python train.py --norm="layernorm" --norm_eps=1e-06 --positions="learned" --tie_embeddings=true --init_std_o=0.0389 --init_std_down=0.0 --optimizer="muon_variant" --lr_mult_down=1.5 --beta1=0.9 --lr_head=0.0102 --schedule="wsd" --doc_mask=true
Each number is 128 + 32 x the weight over its row's rms, rounded and kept within 0 to 255. Layers, rows and columns count from 0. Numbers have three digits each. The size before them is the row's rms in percent of the matrix's.

# layer 4 attention query, 128x128, rms 0.291, rows 0-108, columns 0-127
132:136125120140150101099120224150149146113162113104086161140127181023103127129078125119145187145144181060125141140149143088115165130170125175087132085112109129095116196130121059134145140145177137105160143175101112123126108122112105104077117088107140075117087104132126149103137128124116152171068170133165175139122164123128067140169115120126183158056150143139164156145090097115168061135123
133:078064090144060139109190151189157048074177120085128133102136135089135161140166149119112138157114098131122126110134099163076117203076115195106069139170072107081125127162139145129188164133146135109087157058154134140144141092148180135155077099127128156120152126127151111105091133128138136148182093082131105115118119126127120145130180098113149153119173156127209093166130081127126115146109
123:098129152131177142154076200098100067168199138126111134150163180139104140096119072074118120169163120089161144135102182143119087142039119205100156086122144119136084094144161113152097076084133116117108173153120182102158127121144096147135138129114190174136200142086130151060130119139124132142134121146139126119156099116141128156087078117169089109161106147127131100089167098101115161070087
122:153160146092096087134135114135101192133135122115103127129105111169038179172159130120136118195138142090127110119110111163130122129122065172105084153188103062138180113150131116128126079126104165089126132076129209126162129195162099136092057123152122091106114142110153114109138100055154104125131110150142087193120119134083147114178104212131128140159153168071100136154135165099123138096147
137:093186181127127114098074071118122184162131131150136137132165147171110112086156141122111175137108166128061104115158140101137157113107158124075110082119168151115173134173112083222093172078100141104162117099058174155198074133132097174127168172094160147154167112142156155152164149098127134100098069130133077102148097119151156128146150087082144066156133131091135096087110099134112121131134
136:134118106108114148124238065218144128092161139133111115139144150076092119140159156109184141116105068193128174079141109141117182198139138125090093147159113120136146142107094164141140186168144098125173099064100081106133126083153181109129140136087114076109108115125141087169062118139088117156161080143133151128101143121077108159117133092164140134149193105138153133100120110089132123111167
116:149118093166161159157140190080103103163091106135145105081088077164206140131116105132159110091194122163135115076138095135199141183190113084144143065104162133178075134117105100183158149078112174130149140123131103147094138133135170187150121121135185109088108062170163090167137076105165089153105124137147151064113118114109132107104143111096151156130094111125136081125142068131122115146125
126:060154154141123098135110106112139136146158161170137150103139095093076119164134128098068127153100120188133114126062166124082120081192076117138130158068144126139150135164111106098120109148185180168106119116173112125121067143130058148129124171133150168104112140118159126162140127037130184147127146132160087110125069123136128091111166079125201138211165099094155088155113163146130173113108
116:145205126161115125104125109135162155115044116115108128082120118130168142166159194136094136111093109114043136125132102098084158093109114198125125119117128124110121153158143173117107110130091169072155157093109158149129102129127149138133139157098137130115203138125155060163167123103127176097122142178129102148168115148137110155101149115091127196196101083138087047095080110118097173198160
115:091131118083144100139191069122171126061138168101132125155122147153138154106181153117049121140133122087148035109138150202062124122136108186180165142136113111150197148080141108125151135181125164076129125087038159151124159153131166141059123191106130141132168109174144081095140118125149121135146145117112085146099130122100154109152133085149108135166132117136095114121124152108109152092072
129:098139168192095112141065177136106167158112189100109149095096179091155101135070138104121057107167127158110184133135123091145118140122088088099109122156141082095143134175152101106105159148115135143146119074094186156091127081123131088086087116211133102189079098146122127131088192113113136125125081174160118156148161121103061167120132106129098179126188107109136130139182175152140126124137
128:100161139146137077169206167099105120133163102152145126152132147084110133155106086157134124123172201145086121144094139129079117069091144120148085068114161175096086167101070120133142100103191118100144084106104085133137143181140111165159145151101113101155095074128177217098088134135138117155079135161165152124131164151148107144097124086153128107155117079110219151123114168097102084115115
115:144196066121096176069104091099153149121106136199117142154077073112118161107105103187076142183065103117177103144087155100157133147118177101124148140078143151109134162110123134135082066135156158122126138109092196098181156144096159171141135177142159162097151186119072101110138150136127134087144138111144151117130109130160104100160166152130107087163100116110048128130083194150129158115116
120:141150130145109127068127120131153085075195199194128142093114125149070162115101116163117123172140181183121124128104074164107116094100079160110126089095193143096051139190119109158109188146159106174110134124163158143108144065159097152163058106122159088151115133155137132091132122080134094161164184111166105114106126152128121133111053112096102100082158159111132126104182116132145136139125
118:149105141055128162114097163094137119105077114109120144108129083117088167156113134170092127111144142133082207124130139151113125141100120133137155151170159160136106086166141165105093103087135114110167125146111089112104128143191189138117100162199140072150033095103153173113113158143095143149147102183161139135142099156074162166085148117201066108122104063203130121109103161114152133096159
118:123161111164157117137135140137114117082143105129138129158083130089146190104126136143073049156117121057127084064204163137204069154106200139141133165123144130089101136076164105119093119082097168133149100139145100108192117147097092173118125136085129154163104168093141089097132119157113169184109106059173142155166110110087109154097154153143138104098150140100129126111192157118125139184144
134:103143069133129143101123077095117146171045136131219120110137088145107162144089120125142119138148107180123123138146127170133126034164132099193091175127103133192075214166147115094126139120079134122128072102119141141086108116109188157101170134173115137110112048105088151169186111121089158182110170111121162125127106093146149083115103168103136115090133151113112136110124132163128149117147
121:139142128118119080132126138116114105161148179120155168087101141134150132161094165100094153140135063053155086102097067090096102099193135101178110126118101064118173073169190137199159169116146208131090165116171114116092093141156126110126137122159139124076114142171093131089118135125185142122178183127178149094096159101145132135088156140109121134116109136111135094132193145074064142112140
118:155121164148182142114114096079147166123177108168138112155110178109142102053097123129116100141100100108136116186174096111111173162095153125110152070080145148081076190105179110134091142104096140133152114133122147138161099154131123096177204165084133132066142095107114067172098161121128132174156111113110140082110185083070152135130121175130145169130139168163111164119178095081117096141066
147:041153184116166106083091175079131110097150051129150144118095089146145147100141177135124120129094118102143135128103131165092169108092114165123130099167073179137170115121123141125156165214091079104107113125210129159124119102137124131092112111119079184162165130143150182118143079161134145125111131114143134102190074162138144147095185092153093215068133117109117126163101134113103130133123
111:125139065095127116109146169103139099127134123144156092166099105200145150123113177167177154120137115157188147144138141107179060162129105115117128099114177127140126122103047184114072087147174117179078145162150182128133090133118088140147127079153130135131107228097141162134095190147069120141118092123144133079139164126112116069158134051141092119138140128117159095110150117072108149103080
139:119120166077073120155168145122133122114156073131072076160153069106167140127144134063151164088115156139154156117071121142141165124163121178118139083135157074144109142097173115077146116201111168123075068076093167134135132082100139156116093177075170136108146092155188149134133174100124123135179071132184167107118180128068156101128185111129105107148142121089103091119134139152130128131170
118:130087117138133123067201141102179144078144197080121081197087122191109135084120161115155131104115160150111155134103154125148098155133092150134180160131160161102104132173153143103054152145114116131113174114127161138110159104124107158105090125067108180111099069119103207182141122095095168118159156127175140137129090093087126136091084145176099149145142038111149156124128099159124116086132
119:086062090177171157131122135137148068097131133153140127109188154163135159137120131203080179086115134114133145118123138114095103114135088104161177152124119170044124090132171139144115146120152126168106127184145124191142177172076143110125102119164127158046166148102152077096072136100160179095087161180135126145133152135144138138077123148071163138123107126119105089043108156152127090127115
133:169133143179094138175113171149074166139058085125121133164123032182106139120104123137130125153137142081099154117120209131152194163071096155143107112160143109061092100138130147090151111087124158156120142094112153151123112111154164178080140110174108136161153127111109126073165071109125167155188142156082104105103082102075155148121079155131097197156131138146165121102098148108126103130163
109:116124130143110077124138135133101134086185144121077161079139072108091111122145159148188107104166158155134130146135132147111063192082123108106155148140126132171143061103096124186169072132082129105160144197106090139136147116170082145111174102165084104134107134093093116106147147072146058153106136150119147163188140170134158168101089065124126111161089099079181152166146112204138108130141
134:112134079109114162126155140101087146119152165128094086098144132037142148101192100143145137127124102123119119104134084117165122127152147182108135185142131152146121170127145145053152149119071132158128171096109163084115070115152176128140180164166209166133093108091159143109130074186113092090150126054193148105132098116140123110133083110210147174098085149092087087124135106144148130127163
112:073068166172126119106166141220092084130135100115151097104121092123102119152118153071154139127128189157129113148155123174109153133072131130173198069107074127156127135099141129145107157088121067174159112131150158114075135136157107160105145132147094186138173112123083047166130077131129135160112168158134088184101102178084126154114140126088176098185101113125151139137134139136097166135074
114:146122124112057092133060154168105150185142140092107145125123109090142084182146144128163098169131099140119130101076126161156056121088154147111136151121087139187195111093049135108184102100130183155206097088141143152156173104105110143091123169130106139144117085102110148142124118087090124145131093107159101122131186111083182127121149136172061092107162157076154142176128152136140149174106
129:147116196097144175125127085049165118155214124132148096174087154182139119156173158064107091131177132103084179156156129117115165127130056155162104072158119128120073140160138123145127151115075104133118096146098159073120104121138120137087133100087095137149118137143118147142117134118191048150131122108092128092173182135110126153138069134155054090121198144153129132096123146115099146148151
128:158163122076117144134114062118115079117088100163126077139142123170097131148086121168172150172108188189098142163153185105162090077109084121149134075094102134186181158166133135086162118164113165091184126109141098086164156141087089098161149068118142143132136071137098085155153127158148113127155136113110083166173110145154057109112158096169073102121129111125105179125164159143074144123103
113:142112133128158154135176196063160191142119133125145161068047106115098158124117120123132063058115079126116115115078151105129153142173161160171143107182105116117075118112096129048103166114142076111162152117164162118093149119136139145059142096100092165145111165162118146065138163145135145160165123190146105102139132073149130078140104120109099123093122142207139114143136159108141134162181
130:141146140176145097140108082135099119100129108123091123104050133141136098165102088071154137080113136141161010069133122130126156153113169077151180142127119132148123089133194184156141109134162149165132120099105106182123080154105098132099093100166153126125104152141127079109130132117142158114118173124169100153169135121163170127136187162129152085110132189079079120138097129103114099197213
126:162149164150111109113130158130119152141165092099102106176120148132069045109043134087168133116143164070112113172149113160179062146157123111142073116109124074168108085136134122120139103096151138202160149154150072109126175108147129061084141146114145149131122133132117123132108139151122133158115120166117109101184095106084111127131115097160103229088110112163169159086102126183111201141157
132:161168087103098164108124183125115091063087123151095141092130136205154147123087113070146102156092134167077140166105152149174159148132068114057170058121138147147060108076156164111139159153185092125118159111156087146150137129122145145121057105160165134099100164139171150113144140143152115132067122181158150121101182182151182104099159131139133098112105133093142097109109071138119146139160
111:094094118102165131108114182153139104108124157139113095109097181151143162155133071153152129063102106144144202155102104104104087140156118080138116150127106081095160189116140113167169191144073151115132126174179152081106069113121135120184170125141144207091096112172144132152052097174125119121123137093158085175148086132152153169167108117179127071112085171104105125176137119133116103096094
125:182161094103115096131136155141129073157149000117121115178105131078135151110136057153170097133104144167115108125145097142159092150103134134136174069114136161174088147131129135121145192167128150162139107123087081119108169090151092160154122149111131148137120127128133087133161136151154126176121111119062106089181143113171084121117136130065125074155213102097153158138152164093085096174094
120:108108109141087138164073180159116131161075163146118067110141111086169137140108103141137081158137145124136175116144130127116141092125122143084145078108087111172138163134116098159154165107155082087133162159136124143119152131188134076137165109151116108068104102133219076151187098095122165142087104175065107155170127105141132155087192170160105132107082097158163113082152084184128156169067
119:103138126145112126113147124198111128168153095163182121168131129164154142156126069123101134135135102136072114077134110133168107170171122152126101140116152151122083161138066142094104134100079182145118109081122157111129168077164210110124098102143096111129140155133082095075211120104183123109181059181076147151089172117114160084109116058127133182154154165094121118176123119112074107133140
135:093169169093152111156087149124125107104065151127134101158091151163116068159176110151133096084161089103127197149111139140089131118163119145124143122057164165158155094129196175165089154116090089096128130103122144185142118102096080127084154146123108146100161139077117207110104139148119180115112136107189187106131113147080165150169183144082087063083126143131107140166091101163127100152124
123:148147128148131114096116156195171126120124146119083169160110117167104096101052042132144125146180198194189117119098175157151111118171119159119136165103156087144130134156104130114108141081095094122108135104093123188097167156110118118105133175115088070126140107123124124130087094106134114076151092141128133077150196190099131112128136142085090171188134100105152149185102100159149066157089
122:141181122124164146072158117155131168105133148116166108084148194177127173149118140116130150137131149123083120147200054113155173187102085104146079115099179168111102123157118115132114111119144113122074125174100078118131147129120145090144110109140136131141125087076132084072194171102137175118091124122140088113111142118135157161131093136139091095116111068098138207058160133151091175068194
125:136058126138154145117118113084137135132152164099164075181153147090173073040114142135201183104186146145129121139119111077152162155141092073062088154154167086139147093110162080162165063086073122143100122140110130084183105095151138120084129110089116165112141126121124177174069124129140154158096123133144141144101201118146127158135111121179108168149131092137164108121135086121097149138161
132:154142147103096139141071143074141116104123108141187111223172158110233157053117112141117148139158160128171153105107113169153150162085156095098136125151087042133148147109093130096171148117153115140065185107122122139123133141139125152123090125187114102103164150155145105180126141091142120134096127083139120188136122086139144119088117148050117109109082093122163117126081100198119120101122
121:144148133110149121068115145159112129135133190118156118116123161158163134117103111134103153129078102102129119071152126114160146149051155132135118094136108196085122192151152093111200162155151095071121128074181159090082151043106152103119137154098114141116048148147117110132134153173135140095129183104143127077144105119156145177139066143092150103124172109112192146133169110105176088069178
129:129138100064150127141148147129140159142112134147109104126108115122195125133120133139112154102135177162106156103078133086177104112129078160158144050129131125130179132164139110144154174105104103085165108137160083167170132121097089145083092090113150167127108117168098132157146058152111087163164113163069089121144119086076095133192100120139176073144203083123149186184095136053115174148151
129:165163123103103159118120143099134118120176154096107096106097150178092103079119177089134171137133162117174068148078095210121136174145113175191111162162068177151094135142119088176090132075122159108119156162140064112138139148117167121074111196144166102093162094121130186132136099176139099126093178153084097147141140103090062086092086153144149138087156120101114135164116111127087124126125
120:191101154210138119130152098152176137108095138139063155108094149132140118095120138136104158035096115122101125102173111111143159130145137153155167097058163136133095136117141132113139162138134118104082157134107111131214058160091135131101123146051113087096129133099104208109092108091171179140105136216164149107114109144082144110151157168114164167126087149113107160158124103112147110105084
140:167135175109100115119147152135143115129182096137139115130112101077110135115185096117068127133098126129169111179168093130137105126082128057158205190102137116117134118129121142120133123109045143142174136193085112176098119108154103161162050117157139096147079145125185101130120142156070100132137088163069159129133100166145131110176148135086139158075166075172132072134112157100151125115203
124:127154080125142136097112128174150120098087182160159124128113181173167056119086201124145133170115137081197103101088113121102125119123112117067092104155096154164104140176101111139171163124159170139104083071115127134101152163165159213089175089118075139156135109156113145096161126086135136146165166152126099112100153098115048147175153103099115117139142074095159102152143126089089097171132
120:121155113136077131123133212114119122133160085138185123122124080130161085158154139106119081141158114135099088072144173129079126147099186136109108175117179149112149159139131151152135107085039162150125101107168135132142105172177119135128133144178066109172116127122122131093096111143134139177145085129087126146141170141107111125164069132086151055108170098148165140127113150075217051112080
130:180135107106129135114084107057069140112081193096139151126119133163213155116092149084060125136112129104126050090154067112085150150148133112138136168147189180137120091144145158108121095138159114125158106139080161129121142172135039141125162137174158124111122169183154124089103127137164128169075130109170139142115137136167130136131132100171102032108151091102117122140149126144124088153180
118:100179090149095122176113133149139120174144139155139175118154160114136057119183081135100176117153125112084154101078114088104081072163091121125167159113126113118135111157128131207119113071132124085133094135097084103053135076098123160147159122127133117131146130156138170147150116158123140186209199152090096075116130178099064168162121128162096138131109105193128103119119177122086151120094
130:111138120106148163141160126085148089121115088203133118119106071148160101113109236118143167160112184159122078147142109118150140098079124131053167082133116134147073139135153164109108172113109173115104115150103130137132142204132146138122166088106116162104100135119179108109090129139126162117163112096091143180115094169156111154162131144115154075141163194102078102110136061068053135148097
132:132142096164162158146115137133078085098102124166070140102169146098144099090142064117074153128072108116101114116119170106150105109093195063103154134131175128123176185111092149148138161088155103121115184158103161169155157064124111090100156140103155150166126113123150094075163101157129122134145114137169088105127104092104063199150123139193117132177121084162168134171093163110148092195137
120:119052101072109103178144168069123133090151154158100151173108061165158137157100088108048139160136176081109148121074111170137117103134140117171133160102195177156108131120096124100149064154193140118064101150113157125104108139141154177148118118122108123135172119101164124112123135133139157180148130113093119124144118148101109086138035181115158124163127137176170114076147146128094077106163
120:082193069128146161061068184159158083107094146127121109100129129099111138133178214097137097093111133087144126128154088105163122130148147138150182146117117153142122097098117149137082111123097149125104136151129080150151184178158082122152132105140186149125124153147138167116122079139164099183088043142150067198119138126093161078111086130125129169113162182143135086111166087094117167153116
121:078067127126123121130174119134146148153101132153136191100166116089128119160134151111080091071167086172148092106142098113083111126119130081152127079094161113117143116145100107124086136127132173144160103081121125102098138118116120106196186098120092122169077199161156197184184099054086146183093146156126111101096137139151098107109117105187149131197142128133082102107156178124124198122131
119:119189141171099141087149193164138119169150099115098124112126118136124132115126054110076074137127119110085137147118113087132133125099159140178143106151144137153131158116160077179187180116066117129143109112107075175108092075179168099131151143140193099134158173104123124115167131099145155170175114141179159104119093110101164197141135146101137087090061121141155092140105074167082137065075
117:106171116113091136054156088148174138116130144117155117093119123123127145108179102054105112128137123160151159128119128161131094189115106100151087176079165152141163120148149089159140134054171134148090125154136150149130096147169126134134174174174116080135142119113113108103115150127112118080128136073203172159131145085163226124114137152070186112133162111118091054086170135150109092091068
120:102170174079156115110120095121109111202129068138088158119146135151150133131134086138109164149123144112158125167096137182130141132158068134169156092138123036138089137121176141180179080127137098160165091126141162088121122170134092118136082121086146127111123078143096135165168198099169187139165147106133118094145149057170082086117188140102152068104120159145101128079091167121084100116120
109:094105160123176173127087127076065153170104081134170155133117075088173130139166095164140106147064063122166085100136162144132082123147095089161145116156092169141139162109172106125092106124148172167103084143153136082130070181166125134117166048117066172132143187198153126102161176120121174128142147124156142100090124164170111097120116140078119142109143101140105096126098141170118173119137
121:123164159162151139116092158126107079115152098052147147165099171113123190147155157128115127140127161094113228130153105138094077080125158102095102103158147125106102136133133184088111091137070098077084110123108139189164177160109078106079134166152127173160142109121147109158112141086113150121116085111087112155087183075152120185104171084119117193084142129108131180085136183138127152125146
111:161120183141158099188158165088112127156115193139134103110212135035124172143108125050100187120158106096136122140120092130084117090112101138120110077140115137087134111154126157162129125100111143127108077081166175137102073134153154141136098130189134086136105084097204177189107108133118154147122076074098108151140130103087149112135134179102163102117123192142097164138125118140106122162092
068:082149114119126155151158123170125116106160084090100114119191110107175163132125120110107110122152185076209098166142125111165134094115076094123167176128149188139108164114183179147153092107144114190062172134090168107128117172120115148181126180103129114110129123114137134113171149082152144094154113076146152136140094174159174132181135071088081117066111136117069112120097129136129122046107
064:106079167185182082088121144115140137111126088080106106103092140186148159072103107123149125092107132099143094135181145076152103131149124176143112108136130092060120127161122143114117112151088126154116143156176109134104169141189107149121071139109107133058144131154112143160157121088155094167163196134086138132208215072172148129090085062130128127145085130124172150175086136111136152090132
062:113104146129128129113170151116116151076120143133064072134153110130135092144119142122110094175098123124130102161149139113087083119078137067118145086070064146170166191150130152069126174199163142115179172187158120172161118190148123130152137106184115149093110156080110067171154097122114161111096107163113143173109104170093092170184089156103163127137158136148173104097090102077159101133118
063:141133158113139143143090138120165104130138099119190156087141162090141079188079122180097155125140083169104158118143127162113183161158179103129082129158168097203174119108133061126098170121128094138125117116126103100149118130091144171038130126071109123120112092098111132125126182215126189124110157128177078124102131118152039100122091157146114090138187178107132110128137157134129124079116
070:148157119178121112120141089129136125163123132162153155171079098138095124156099142087138136151133079117112159115091155072221107102138191079170150110103098108073168104118146178101096146092160127094150065121092093170121105137144095162114142166156129158152151099096187159114108156136094172172198165128131084079088120116047142152150134170121176094136165117105106130097097139080085110103182
074:177064104135151132171176136084157179126128121145193159060134156106072154127070096191096109168158099125095152162120129109125165156169108107153149083108096148148194107094095128076141129149091133146189095160155124105120104138119129112087102091177165089175137168142160151113079135140074045085132159136148135141108145094178118180112128126097140118144130173131142169127116143148099118048144
075:103149113076129123147102149159100092118111088137100154083166154159165136133097115111109129119102081155081109175160084125118112114167123204154161174152090142131048161093155148160219111104122126134098123164156168095114087110119123085206155128079148108082115154134138103107130124138167139056058096140204127123107089131194200163148152105158174138125122126111110105087127128128137169135128
062:185078131182125117130176180131131094137173052147113101089088092186114081113176122142081141138111157159138105106133082169118098148104097161128117112137170130102074082178185095155155116152177146096154162134098172114128107129160119187093097116109133107172109144091126145137078163116063151163120192179143127113154157167095104151082142150095157171105151072120139091071093119130143098087120
074:191129152119094125219132123150091130130134109141068108171170173028121127138160153124097043085102073076154150102096090171108148151083142188174126117110094151147126141126113144075116098117155088128046131136156095141099155132151139150076094184135190139120131119144120115133135132127131170107101145096108138083170141119114149113158099092117127190127137194141084136158125126115138160181128
065:096136089055109171117095124119150156158068122113159101091138107118141177129161089074141106121098082115086112131127170134082148116186167164084170092159084126151116152137156096158082087096106109122196114140096173132164135106143170189113105133129098122118122130141156125130130198117128092093132094135111134117128192138120107166130090136163149108154199238162117079064114100175131127137164
075:076146089154159090102139174138190173140135095093135149201165116149135116170113148119079077153113137072050129072131116135133079184144166141130152122038119142160133164113166123159120097147123131106157091090124130142125159101120115151127095151121167148145131098070106183076144114121126154144126156144120112097104089129091177139116100156094117237090140136076150101130139113147134166176192
065:134138178103150132116184122081097169142122095175155120171058080122149100121097131159138128087141132164123044151060141040141113102151135078126136062109141166111120101148098142140148152129090140179170123137180174165119145142073151136104121155189127074162098163102113120146120127068166129097173143163077132227132148076123131129179157103099107125178118141130102123138107136133128148142149
076:062181129107133122120082087154085145122107118147089197142123127125145185095138127074101137121103092138178114153123096166124131130144102193160137146128169115087089174107169120213116061108133131169103189131148143143125101134145085104207119158107114112046140201188119068084119125115158107133137124131086117158121095123126167150115116119168135131108150187119110173178078158120086114112129
074:092111082146125137066137100068150184043158124112145094137134125071124082140091145133098184121129139143147090166168090108141086152110124135093130151085156164168133123208142121148094149147118198173126140171125168113136106153114116163140137152174105170119108132123120093147092064168103152060095144138137175135184126094166153071185159087135129117098129115134098067094102121193153139151164
060:101110105149157180097134115136084112139131071079124084141132110107064133190156120057075140151094165157121080094164139076129149138144161084130158090131142142146131113159106105124156134113105139162129110130105173136203133141145108153123107143154207167203082153106120101166173136146171140141169074098165080105101090104170104106201035154113175148137142116122153122096134140102122109086110
069:135127159145134125102181162162128136200178128079164086170096103116086159134106082098126145103137139128126133116089137136136105073100104138101100112073108126133159162150124091127234147152140125146150132067136109125118127077101105132117125136157082184152099119129144179131134123167108061128124150160137093198076090114116113133125093152124129102148173058102167175108135151160060191074198
071:120123109111077069091133093150150182131088100084124116165142106118136157187132074133128110104141098134076100129138155170120201119151106116107103149144155136215193108056157055097120070133166163181148109098117141116165166089110128147140156075112106171179113116105112108117111190098129148167104134056121124201139152105170136137141136114119179109132069132165172125091142110130155153115149
073:160088132078116182104114149115167164194109143121128168110052150125103123176124099107184145122112170156190116112122253150125158151100071134083126092191122163069137118132122118117122122138128110132129153147127093102115111145062146073117123093136099113125163100104112111104158133200086109121129114145114125175107096107103094121116119119085145097164222070161159134113166103120163160141142
066:114129100158117119124070126149114121141148130146077167153101112097128116107087110124108112086154091134137125163157042115127123119104170090046147145106147178166121070093140162198113150169173112107170116103161178159122067141145068133128144058158168125082141166152132112122119144084121128169109146107120155114143119163120192142189157198099142121086119110088187079078135147164154178164107
073:173146117097120138131125075135152133123176156118193056155122143080126114113137162147159124143097113114156119116127081209127141123094106094157124148131132199168085151130127158105077178135170142128151149162133081116077147060131118091130095131118107088111099111053151193144141195143033125156079148103166161096118075123150131131084142173093139103142139126182136132075138183116159148131098
063:077153166125176151092113111134091062090085068114108138107143159127114151132132174106138169094184143177080142133151112186188130129148092141146145132110124125132065159156148072078156099093164106095132143074118149137129109165126137114102113140080160187090128096156122154160151161110138149123120181051118090131106116156177160109118124181100157098198159108076087106151104109149059110187146
061:124087146141105150109095115132163063069147121153097111098099113117145164116056146089152138093112194200169104118151144150173172084111122167088167158099134062131156135109120146105101131092101148169122168136161133116106121164174164147132151193192150086163129159151147044117106130175128124108092139131132089131190152134175147111096081133094131116154138119111123072145079074162072097085131
062:169135163084163174083199221109146132140193088134153171124116108132066138124099092170123077124144070161103129146153159167073136153045130113111102111106068093123126120134147152116148112119091142136153117079117092167134125101177122137112176102102118156169098123128091144154095133105107129131131198148159176131119082089059109092108171119133149195161094121152149131139127127164158095080103
064:155111135100101099141202097098182105078171112126133081163114118110132112130131126131166111134123102082129163162115083119075169135117099101168153130111089140120100150158120125131142197197083169150123103145177085115148169123154132102069096151139138151176139059156166134110181117135103153167167074132110141187133102093091092150104153017152115170136116111113168194116088129108117167085127
068:109128096086101104126160089177154143086151077123141134170148181111089117190147088192110126121148164136084158172097085102197099097115109117174126149113197148082150075147094160146140163133069110077105201199161118131065093113118136118088087084122169142145090104120136113144146119202118157148141163125122163107073146132158127122172086123084166086117093123116107138136160170110119134115106
065:086132110166117197160138042173093146106131173189064140151171071085172084156151076160114123116132084121104131112105097136086098096132158060114151173146125195157111153113118188172150128132172117094140121066116154142134089130084096111131161175081099143141153120086125145134106159119083169126050123142120126086168151176152103127116113075092105145103134165154154132148165128151118130157157
062:122133106131112110144144126112126080154122139163154129123079172154185135120091162148114092097139134142151157125134165074133158134116130131121176123148078055131127146055112090092106120091117208159132152093096130084138165163053112133123075099156120117128156132150119133094101139096155088158144133170133098111052201158186158125105097105151153096172077105166166194108193152066139072113129
073:098144165137147114115187111104180065163114179120159112098139112112061129103119108164199117123114132157099176143144192095144104142108121142106127130200122105122145094113113099136107196194139119137162134145108086142116131095139134086075167112180161163150111089118151163126123188212087090129133115108131134113106115083152134061077168127131184138176117073079101147123080129165141093081102
070:147113092156150081158094153154111137122092084118137130125154170130130102110139132181101149108133100135123169163172100119136128123153110130179097144096057170149143165128124112146090101100210098096114156181162101068082105116121114110121154187075094084167093126136101081136215148106115122172097140078155068105116199140157115094159124125159110165114182107128099124094079193090139177107169
056:110131160073068070153126143169045110131155113154131174160115185110072146138083148164135150125106096106118158073173148125161172123130152135104147102164096099154075120124094130098140163088100118142175091136154116141136157109164107185151114102056129122154151131194129148116161156109150102078108136168105132080136148086104151196129086137084093150178125097100135145129165163165094054126191
061:099100108148148117128126120145136115132162120123126122113103099128134148168183152077158145145100082159126101089116106154126123121144112115165110115126148147077156161152130093186196130123090098125164086215113214131148105099113170078076067104122174174114085092112144137106055152079134117118104143106198102114132178067081181122149099150110116136150184138127070167122142094104191162112169
061:097138127157161160138142176128102179083168183118083129156084133065179111133173174046104104082161120077120129158177102105149116107147112124065115123126162170118123180167103093112128074138109120167100131111136199138112125168103066160173138046147134123154134187106109069137129131119149160124104159139088128148102085150149184188142132131117134100065127097151129142105117104131085103171155
069:104168144130095084076117122074127106205107092122109151109166148163161154132113166106154112087089084085138070117166098154155152074123150164125170150192131126154093158108089144175161074161107161077153076120125138152194111153087051182174147141094126107130166168145075160144146145105155141157073082096110136095107152132120172076137126104143154138085149168136091109129087125132122165147164
064:051071177172098105146130148133155104142110131091098152153130109089127173173175111137097055154122082191106129123132126133120050056163117161113173132074133103070113160120153117100083091118137085163120106076147196187174133128124081118156098186119142159140174128101193135132168097177126125116112102118164113154075149130131168125151179108127137154147162180138099111109143098126111100114142
062:139158131148177106169168151174148137101089144114095115165157137093073140135116121143168136101081152154150116122077139113054174162128089107127101110137099127101104132066159117121105169123083127151149146141116073108130148152148139169082104093135128150191157085169126127139117102162075183071114178138130142087148105058035115106113183184173127170151174090108155154143145093177067130146105
071:137171180111135119154129165114128150153098164124161104150121147067139114118115115174134065101141084063164195130114145133149164163114099031113064162176117069097133095063082110129114169135115143163136106148112155116096070091142158109086100132105111116115108145144116115148148135143091164176167112177144120119138122126104118162123164171176114119078182093052169138137150138164151147198082
060:178070129098071108177161090157193105151121168140114104099105135147124103126104152079084126098194151161120123157172147137061151127108119095135113096138069146178163127176162145104132119146099185101124070162111121100169157119121122045145165147083172135117092167135115120146106187158090085155090131120124160123184183172122073115123100103102121110127109144115125088075192161148104109096097
073:102056146117144076173112191144146127068152183097094083129096138107061123117112109099111083130100135153127083125141183106135147141110124146058147208098144123150139127143113133112142131149132135185118163142087129077118143113134109115119174123171184077146136167134141144125173200154152136131075052097113177148151056170127126086106108174081172152127140161130104084122134113184150116160161
074:147092130153125064167161137179138152214104179139188136131133171176112148183144105131112172116121092039103154080130119139153109115143110103197114144140167113110175096115115081107107060143128081162145135127134099135095165093106118182139042103108137156129100071097102090141149087121118105116106143155105164151042119106101147116112133141159135131159130129108168151122192162114132181100143
066:104132135116124172045097074095120129108130093178081100135112135109139156113096190104138150151104161042136114116123137071115108153142121110131117110108191092136139161104122140142163130119144098135110158046145152149181122209159106155151148174166160107064180146205085103093146123068134192159156084126122157133131135095141135140171130124160109081125108105154146120193078130122097168131100
068:131144139166119090112197118120141171177148114169131126126105152102145115171059131147147076190150124113099110105059045114171125138146179091136115158176114130154114166114072126120059129110134114136087157114113122100076149111200116085118102119121133106131119120127183155143175068126137101128145107112167129081117149205145117167106150106153191168061136068132150135091120154113164157110186
088:083054148163150066086125135128139129111193126076152094091103154098081096167128119137122168121129107135084114125147114110102158168138164082083117142094135134134203097164157136085114148196154186119166121175167090151100105071132125093065161124117172169201146117096151160161136145182134150080105127118112132078176078113090099122119129153108155155106137118155116105086174132198123137112157
069:082137141107142122133093113134123154152161178115165172098124149087112132183163151104100097119132099130148091162141213099110114120128144127122090141094118150137121146125101064090112126108187097115160123147204148152176092097114051093157131103160142138137059112164126223164136139138125131072053139128181108110213152127150140135119122126158135102154124176097131140081047133168117093106153
068:116112122089146101161150137131129137103110105148160110144127181148091110178123084151189137106154077127122180075124214129126163155112148126157107090115112104090118097096099124095148104239112138103153152152155135084148165038137169105063084113129171123119126135103164088131066093180119139207148153072102156104161136142103125161101152162154122110136128104119106119121139134169065134072154
066:143099076165165164076166107120172103124138119109124093182077120125160088094080226148144156164075189152116104143086098084108099105110093110088121083120155149137175137086153161116145129084136128104137154129135116121142126144124166152087076090112107131131154062116105122176098099134121126141159099113114155185138193154086140212172115107123151133187133100050147142124105138154076101144162